{
  "hidden_size": 512,
  "num_key_value_heads": 4,
  "norm_eps": 1e-05,
  "rope_fraction": 1.0,
  "beta1": 0.9,
  "decay_fraction": 1.0,
  "doc_mask": false,
  "train_tokens": 1045000000,
  "dataset": "wikipedia_en"
}
Each number is 500 + 40 x the weight over its row's rms, rounded and kept within 0 to 999. Layers, rows and columns count from 0. Numbers have three digits each. The size before them is the row's rms in percent of the matrix's.

# layer 4 MLP down (transposed), 1344x512, rms 0.0421, rows 591-607, columns 128-255
098:470537482465588526485441533506517542532467518426475535525531529427510489522564535440479492556470482515505499506436499468466488469490446504442524528572637510502491502509462477488483454513425509531580439435522499564501527510429408445554522585506496475500507519531611448524389475493487494417495579533522488546546492573563514521461482502565510488483486535506530526570459454461421588450557
092:502439542451521531450523531529500487539482512576518540532466438528511435411468500478473544538495543530536520445516444449491480475547574531486529550571434560471489553482483496522520527494545505523480485455561473497591530465513514544511489528469573481524488466478444459494406474507514493440510498558415520527514475447485496479539483521545501565441467435561497541583472515479456532508497
100:489540549562539474461530475501401558480514501503466532481434485462449479487505448497500452509474504536500531499558403506447454454509500528478472517485536578470506502406500523392497511500551438448525553519428516492508512447477505484475485477445461498492449461493565493463475488567489518409500593487557512455542492425574455508569531492529536490553447497581460464528523524495479536581451
107:444519482532535438507498533477489470558519474515560595506528519538547468509487543524517521559483523476470526533479628459501534467420534534499481515484600389468527449533541566568500512557505511545522496491521499449503493464513489470490593454526570497423520506472483458473515472409525474593495492495493511494454468476530526459464481420442528489501515573460453462544492529529453475510487
098:539420529526488505503498494485592482446475485516558431486493516527489516523472515483500428503514456464513493532516488536565558474564517517474523486449518449441491498586613477544455502561505530521441428531511511513484629556529546486411550570513484502475526592465493473476586466540393506463521470473425476451450473541472447503523545509512556465548453495431550484440486509533534507444492
101:376499524486570525540493448555454556558537439451444533438542527549498446482526486501522476525475494434535496431598518466514458496483547507461491573525533558502508561477486494464446448468521563486561583544573463551486477481408477538522478535439481532464458494446451506412496457523527510487492532514477526432570427429500485478505474542484475482445420451430515442562526517543472512535495
106:480499521469519520551507558406493451518439511447517494555523446511512500534597611479481566518498450465489529473511451524512536527490406477507468455488519497473567544447531518453506450506496487576498525518522507454517536505551505516486429468487516528521535521443581460494451481556427433548519560549517468447494468495539516540475539545490482503500542538480496538451556524525480480481505
101:596502554500541465479475511481474628550499535532499551477479503450587527511500553497535486514514523547546474503593493442537509503467525482500506551462484460499444502575450520525434598535543441540427533508554458476470547529519479428524572497519486521476489491478504438423494481609457467547505496473531502483536482545579470493517455453579471498569474452461517482558451491515524504556512
099:504541400544545459489509551492532502566506501553463524527485498561497514540443543545540541470491458466522522463498480469491520589512479508486535620447524497589474514476473508552465530510489465479526470503501525441508524454508423531496475377531530540451497459535478460502510461481440564492562504517521517562415525505427493538494564523475480444487467527498531403439474469495486502510490
099:423509519486483534570497556456451603497502503494531465485474449473477475508492507448497546521469439502543441530470515542505455458451515551493480518537505505470492465573427440526435487467442493569506535489491476498490531508511508527494492510435486504551505530461489436387557475491521556596486455491479537589517544549517418494509489487586441546537489473491523453545451532474551480588518
105:490568508503455515561474476479500518510533503622538453553452495561472483593573581503503521502518472546567505541521514458423541606588446481484553420491555444580498477454494541508484534502425498551497509500516518447490461493475513479558476507481485513501557499549472547523453465474452550449501494462470561495431502559450502518498534498509482518502504501526516434542452531476514511481508
098:499511505526564475461548496397534484551494481455482457450530535551433493584482503458445506551539445529510514500408550546517472536528556521540545444575538509506483533559412442479461469446544533543482476484548525501465513535534502524532481498471474477494497455484438443531500468456444564471486528495487490510569476552572490515464471452491470582449527523559472437477524463476507497461551
102:471463498480527471473494477533536509398491512421532458440582524593489564506489565488533559543513496517462489489495472532550484524512510489560469479432464507466496493526550507530578485497578476496524491548536521483588566538571564523486442505500546519493504513463461448459504494533511482515423576422422460528481400495545512552491429470490506576446516509461533471462524468520446553501525
103:537471464501476490465444518454535496470539553542438440496470521498454505521528507531474513491488436425596527472455483560555551455432508449519431481543516499478474545453495423583493506544483421528479503500543533510513514551449453566428470519507532451524527509470441460569503457489552488494495577529480433500579542473501518502449544587481472567541452562515553497418528451522443492524478
104:517509578498499507519474420567501517488550484428521504506505545503482501481514397548492490538541496449495450523459482482509506467524560550532455479571551500466551445477516533467520514421501597457494492464532517492508592477502537535448534492500490487526540510498476466495519518481438498464498447530477482521445446439470547557446512457541508536528548481459559460540524538462510432442523
088:456499518486491506518480494531518526551525538544487533461525504514527457512575525520507480507465481546498516538450583584442559416462523565460529567435508475571564476535545509484474477505492476489482547473525436457502492619468479514546548514482516539514484476537479518491427458480498503539442428465519455489467501493510458593413566496591516460450428483504593464501482479516500544465584
098:577506499505481495544447594479499504532491518539488477479495530527490448496575596538540529430502476531503592562581490516498547500463464484439503499508489556513481555518496576499453572510521527495488468468439503429462507514467426518560475471534548519446448496501540450504518532427446537454567462516511529497512481502516495474501452532500602547460479523524461463583559548462450462474508
# layer 4 MLP gate, 1344x512, rms 0.0412, rows 592-608, columns 128-255
089:447494498468593492488415478506508526477540507489464472463511559547471417588458468503483478451500448492494428442503568460540488471466511555557410443491485505440466449523470468473514557466530482469471455566527534545476547545475468487534516561546507495501497551475500546500511531558516488473467577465477480557468503498469524512444486473482462475518468512578568438432487497487513438507479
100:517547532562463456439484454498411499541553446527599512439558459504488479467521492474484532514501542468493508505573502473493507567466507580515417532465506566422525533479541470425486446452505475456515573548506471504521533441476525500486515505519461453482510394502521437528498544584509442430439526513505472491421502514512470471565510466461457482429487486548514476559468474527520455473438
110:479433592526483554472487574531484515476492479470454465542521436503526488503538473484493557394445545501405542457465483476469486566559533568475561510483429535559485470504577522519461462421560577448474502493524523486479544440493457412483554503421570492477548470497451507479521485506550496476518481468498378522546468549483427491559504466455504540520457500509504557515542501518482420478506
099:505478560527496518575530441471536489393490491482568523565585502542476463489479492534524492486542461450413522497491425524560498493449529501500592416522494526516545525481483509487517506520489493460561508518450418507492524565471487524398505533534486526551521545542447516502506478430528486545481497509483490505507540531491559466499520514517493410516487497500590434473457529512369495511516
101:564458535513485472462453475468515495537407511435530524468529539492543438518529508467461473476474533454483547543476464441488495513498503446507451382497435516506501480425538510555491532475589460521449483500507498527475459537482518493508491452471541476468569541519512449395516526525552464473470471510520512542416513426459485575501496499480571475476527483513532502514569522465515502529502
099:528538537613513513543471506528381424502573528493439436427473472498447505442518470509431555517435433521504479529503607535516469562510505513514452491523433535473497506475579501534444477486533525489527500554457476533560520458490473503552534521492482469528442493402466537498489471561600499520481533454492463535475585471525460393570496459461541548454492462581514477501472503431418463465515
100:495496489529503522565436555528493487495530483575433516514527516487541452507512502480566451456548553507479497500478584495474469507483524488463466496584545463454524519481465516446464454547512502480551474540461474544446424446537439499576433509557509449480487476483492436538544500477490491497481530471423419539473481466487508450501538501497446517540521443512450476529390490470451580477443
098:551487543522458634517490527545449513452489492474464519482501567542548532469538431513415482525585460527457594490433513470484544515502540539467550470485521512504508408466506488497536471520464524519518496511511586556484492447513590434454544489504528432564513469465526504450491531515536532438454509440613413447516455543534507538475486510447530534510522471469461476472469457466448490522556
099:513490561457497496495481510538520472466519510465524422476501509515452515505524492512513464519541465458434495528473534482410457569570537507491534510528494506448541482495523487525543419464531487519521403526564470541481506585550498571469527542468532433529514470444538528532506537469503486487501475519552438483517514468393514503535563422506503515486509453529550445502564478463429473567559
101:523471587535561462557567441554451506490543526570464562515470485464546426492497486586462469441516539456475532545509531533542540551526521523448507514512478485495532545462596514420527512513497479410416417513508508515478477440540484560500452514506476528566513532522490478458468553537479497529463518499452532567446476565480586521538504478535515520532552408563597534492409517531452519528490
100:486461534562521462496466507450607567526498530497485491487490465597480512552508527489536494485518400465420539527469480561544510482492545487433500412510414489511519503462467532452475448544456468524498543454512526548473512515509524562498534510473511506513560496532484455466501455464501580429558579454571571475452415505516544543533520491529544499542492522496491492537525437475545516481494
102:513488473478550453527506519486462465508509494522492541514461455508545484415494474559546454552506475500494449441428544451502527560541500466524517500506421499394480491484482447571519504449556430447486384456450492522426474505460402506462512487441514561521527550510501486512535566526535509439542485461511435541475468406507498499496478506402569512436463424544442490519452515476444524471536
106:545528508506526536485497455599565457479599544497521553442499527574426545453536433474537517496497524536408495461486512536392487566502627523436438483472444448483484490484498531448475449447552489561437498554484475494528472485487509478550451550434484488516466469548499458501485510475531535506494462468433483487444549540407545485585497425416506491476525474572446562515530471445495450488454
104:460490511492432513470559556463515541503508493547543504475467484489485460495545443472382478467469469501437495465431468525459499547535494489494496498551408546561506493480548509440418447460567563499504436524516467518518494489479491492515411594498506520514495493473505520455462526457510520546485516436466524493495602525540481502607503523473514547519568475582504567523512511472467435479509
090:435531540516408530510511509476501467567476440516442490526526484545513565506516473540482446476484613524500501534489527510454567471444537526432409547534481530532498482520496508456541459550524434461484511525496450510496538480534539484417474550535538492465461422514482526520559482498435482466441488521503491507488515478471553462565538484460515544577430522502469451476555484480538531535450
096:482459464527534450529527492525500540478446484517581495465608454470526530547536499490511487485463499504479528454531496499530481516562520454480496523478526468508503478439473437445495550498473516461472522515503499608506499464553565454509572494467476514420484544475445490488528528474477506451491496496494512525485550490506496494481504445499517476539525449510529471447550537484496462527481
090:468464500419473522473514518495425491461461409487529466448592561442554510449501543503492511491519591484481442512493463494553476504452489494578544492586492426430478492476444510535522525608443501483491496466499513537499491478453547484533415459494489496465546579473492516472532508494471435422452480529523522550525461531475434498457546469494517465504512534497487529493460478540486492524439
# layer 4 MLP up, 1344x512, rms 0.0429, rows 592-608, columns 128-255
092:543449502595589501496544463566477449458467539441551529490509501567522432439516544459500451497536458540436544450470491461494546491376503493499526467484507545555485489537473516539472466533514441498469511518545525476475417498503524550543459444453440487488473481530478584519506460480474507525554541519514497526450478472471479481452490510401558489488506526433552459449508469441444554505515
102:424525509506446429494436459497561471486501495496500524429461499474500506506517582546600508498531501537501546496449542520525517447483530416451536445578494456484469441451530538544478503508548503480535448502475441517470494474501516558547517513474489472460457510505540504486600475456493500514530494452489463489486606475511517488497478492508517524562605522494502522486545473510499532550555
109:569431548473407429515584587548450490584523514514540450491473528498521512560569474492425468473498503480512475511557561554497443566523539468501443471481505499474407517489491530499458497501549443499501506456514474463467513509439496442491469487539554465478532508465557549474544506519519407523502587474519429500520542485568496436500506506439540504487545535556448558530561502468525460520562
098:502532460566523468435570529502480497449498526510441559484512408524569472509514543537483548494545432495471473490511492451514438516515446549490419542461509543514489542485454532549555552449487543457542598498440552419505497438494546496487504484510485561516515495512441511461477471431500418551497557478408536460527550505438504481538449457499523561475564465526487444463521537533513518495528
102:517506531498469381450508519461456431423578522466519500533585450495422510462423424472446536523561534511536497456506528533432546458489525473493472522437482422482453584456540482516537478601540534429461477474523549390471448498490523483484450511500487515431474497557581526557547522576529451581482558491535515533444524508467547554516503483536471469459489497459509493518549505563513493479537
104:549457448496545516441467484563444557536447475436464440535544516521528445488577465524507583506491464515477455528461506573470518505505462553480497504469452480494510564473508554487490578496515478577480513524498413461404408562535446519467453460548458396540554528522397555483530526492571497554524455557506528460478438508525484541473463505524480581480511526568456454468471539484545561456550
101:490556480508514621529552442494535473500503606523484565477448509477450545569546561467475498445465418540525505604484516536502550499501504527513496577527497507527480524530464517586533483512416477555504484488542491478586448429620557496497443485527558480532498474527461560497482505490494505533533393514530500544511482545427546534461556497500534501525531424549520527506495505580484453509488
098:501434487420472506510479548437527578562569489470502541487468478508594504450498463488523511540522524561492459502474499533594541440546487513518421501451505523461489471494449521546496463500520489489552488509469517532549521595532545495531553561505521487499442455442520436499580512481439490476429489471528484514522480470543475493420518576540539519470499489507540461523502471558552533535431
100:507482458461493465549498481475528525393569511448440428487560600449467476538503505497518513538427482473493479584531537535470510530584473457471538486455412475484561479539514578479456505459457471474467423474504451496505466478495503529547528558522476432498487496462500495512563475510494494477474471505513478430564536517443490520440534494480571533485490463538559436483416513509530535469500
104:510453502479440478446571508511471518455517570524446413488481548480527476542527542512426538444444480463502510525465499511496541491524554419534535553528458482479534485563519461547524584445478442460450530481503485461450566528493553549490536490485539424544510472441446512485467477540479448522488508561546459496502512533402530490521457442513478599505477463497565497499496538501526473501476
097:551485527587517489493509558546477460497535551424479491465478434512455484502519472484500510484503481429499457528575437533458511523482462533556506525524478518486455510440500507531565528552487491557541497490501554494491527433544456465486494517544486496491585502489397462521522536517529430520519455530502551583508513516472408506537582446575430521538507495509515539488423516542505499503472
103:469563486579515438491486497516469467461514449455470473523426413500488519426443531510527516488503471477511542567506433457508516486464582486488496546454490479537477488454482441496531521517504516541495526500501552506510505604528552444550528492450505516478481464459505567441509453525483492511497480475483507508528506521490499544454412568528472491553541499499449511555451496442530478528444
108:491495559509455518547524524529478489487459511565507555529497516550527424539474471461533545463514520466482553528498540477422437487584508457481514523529484572431511481457600562500475494493473434484498459521566496575496442522497543486444471523511408401433485442521521567542524496477476500458504437495507468469457532509482467554523493438496525467504563533518497564478606464450535424428561
105:530486478441510497473497512519548479482486495475527491465468580490521454446561572522490554595557484476443490406522454511527454384493487451448527497448477500521451504469457494515448494484512482549497452441533504475554505486471549532589449468442474500536569571481501496482594509476498507511444457480508506442554440479483486490430514491541464506440504501542530545567470454475501484554462
087:544484455488499535496532475432445503475488459486479526567557496481533490452520496474432466525557468434508514506571415420505444544507466445557459478543460489543484507427489561512520480524528581500544500523492594509527588413526525442440497418509427553469526501459475528487536501482460442487554529529516462501478509564507476497548412470431496513487540445511463526511499492467467490532459
098:427525501494402461447531458473497568498451527444489508511473412500499557487426454469508452460526507525490478481504515500476515492518481510453550498484469555450490545525482553494503558516544480520463481492469500579476462562577501465503544517462526538533498504529583501524479525525503509451424494536583503599547488582471442598481481420510466533504501483486496478450503462484523476526481
089:488547486469512527509453469534475449541565481498555422508453522509504473387404490518540536590498467498529426562561480498562531465453526493535511533443503479454466496502531568467504535490482463517454490501545474574571494557441459550488494508447451459511496533455520478470488448489540524505499462529494467506516514474488466529475525564532512506597429549544468473460515492481595524460534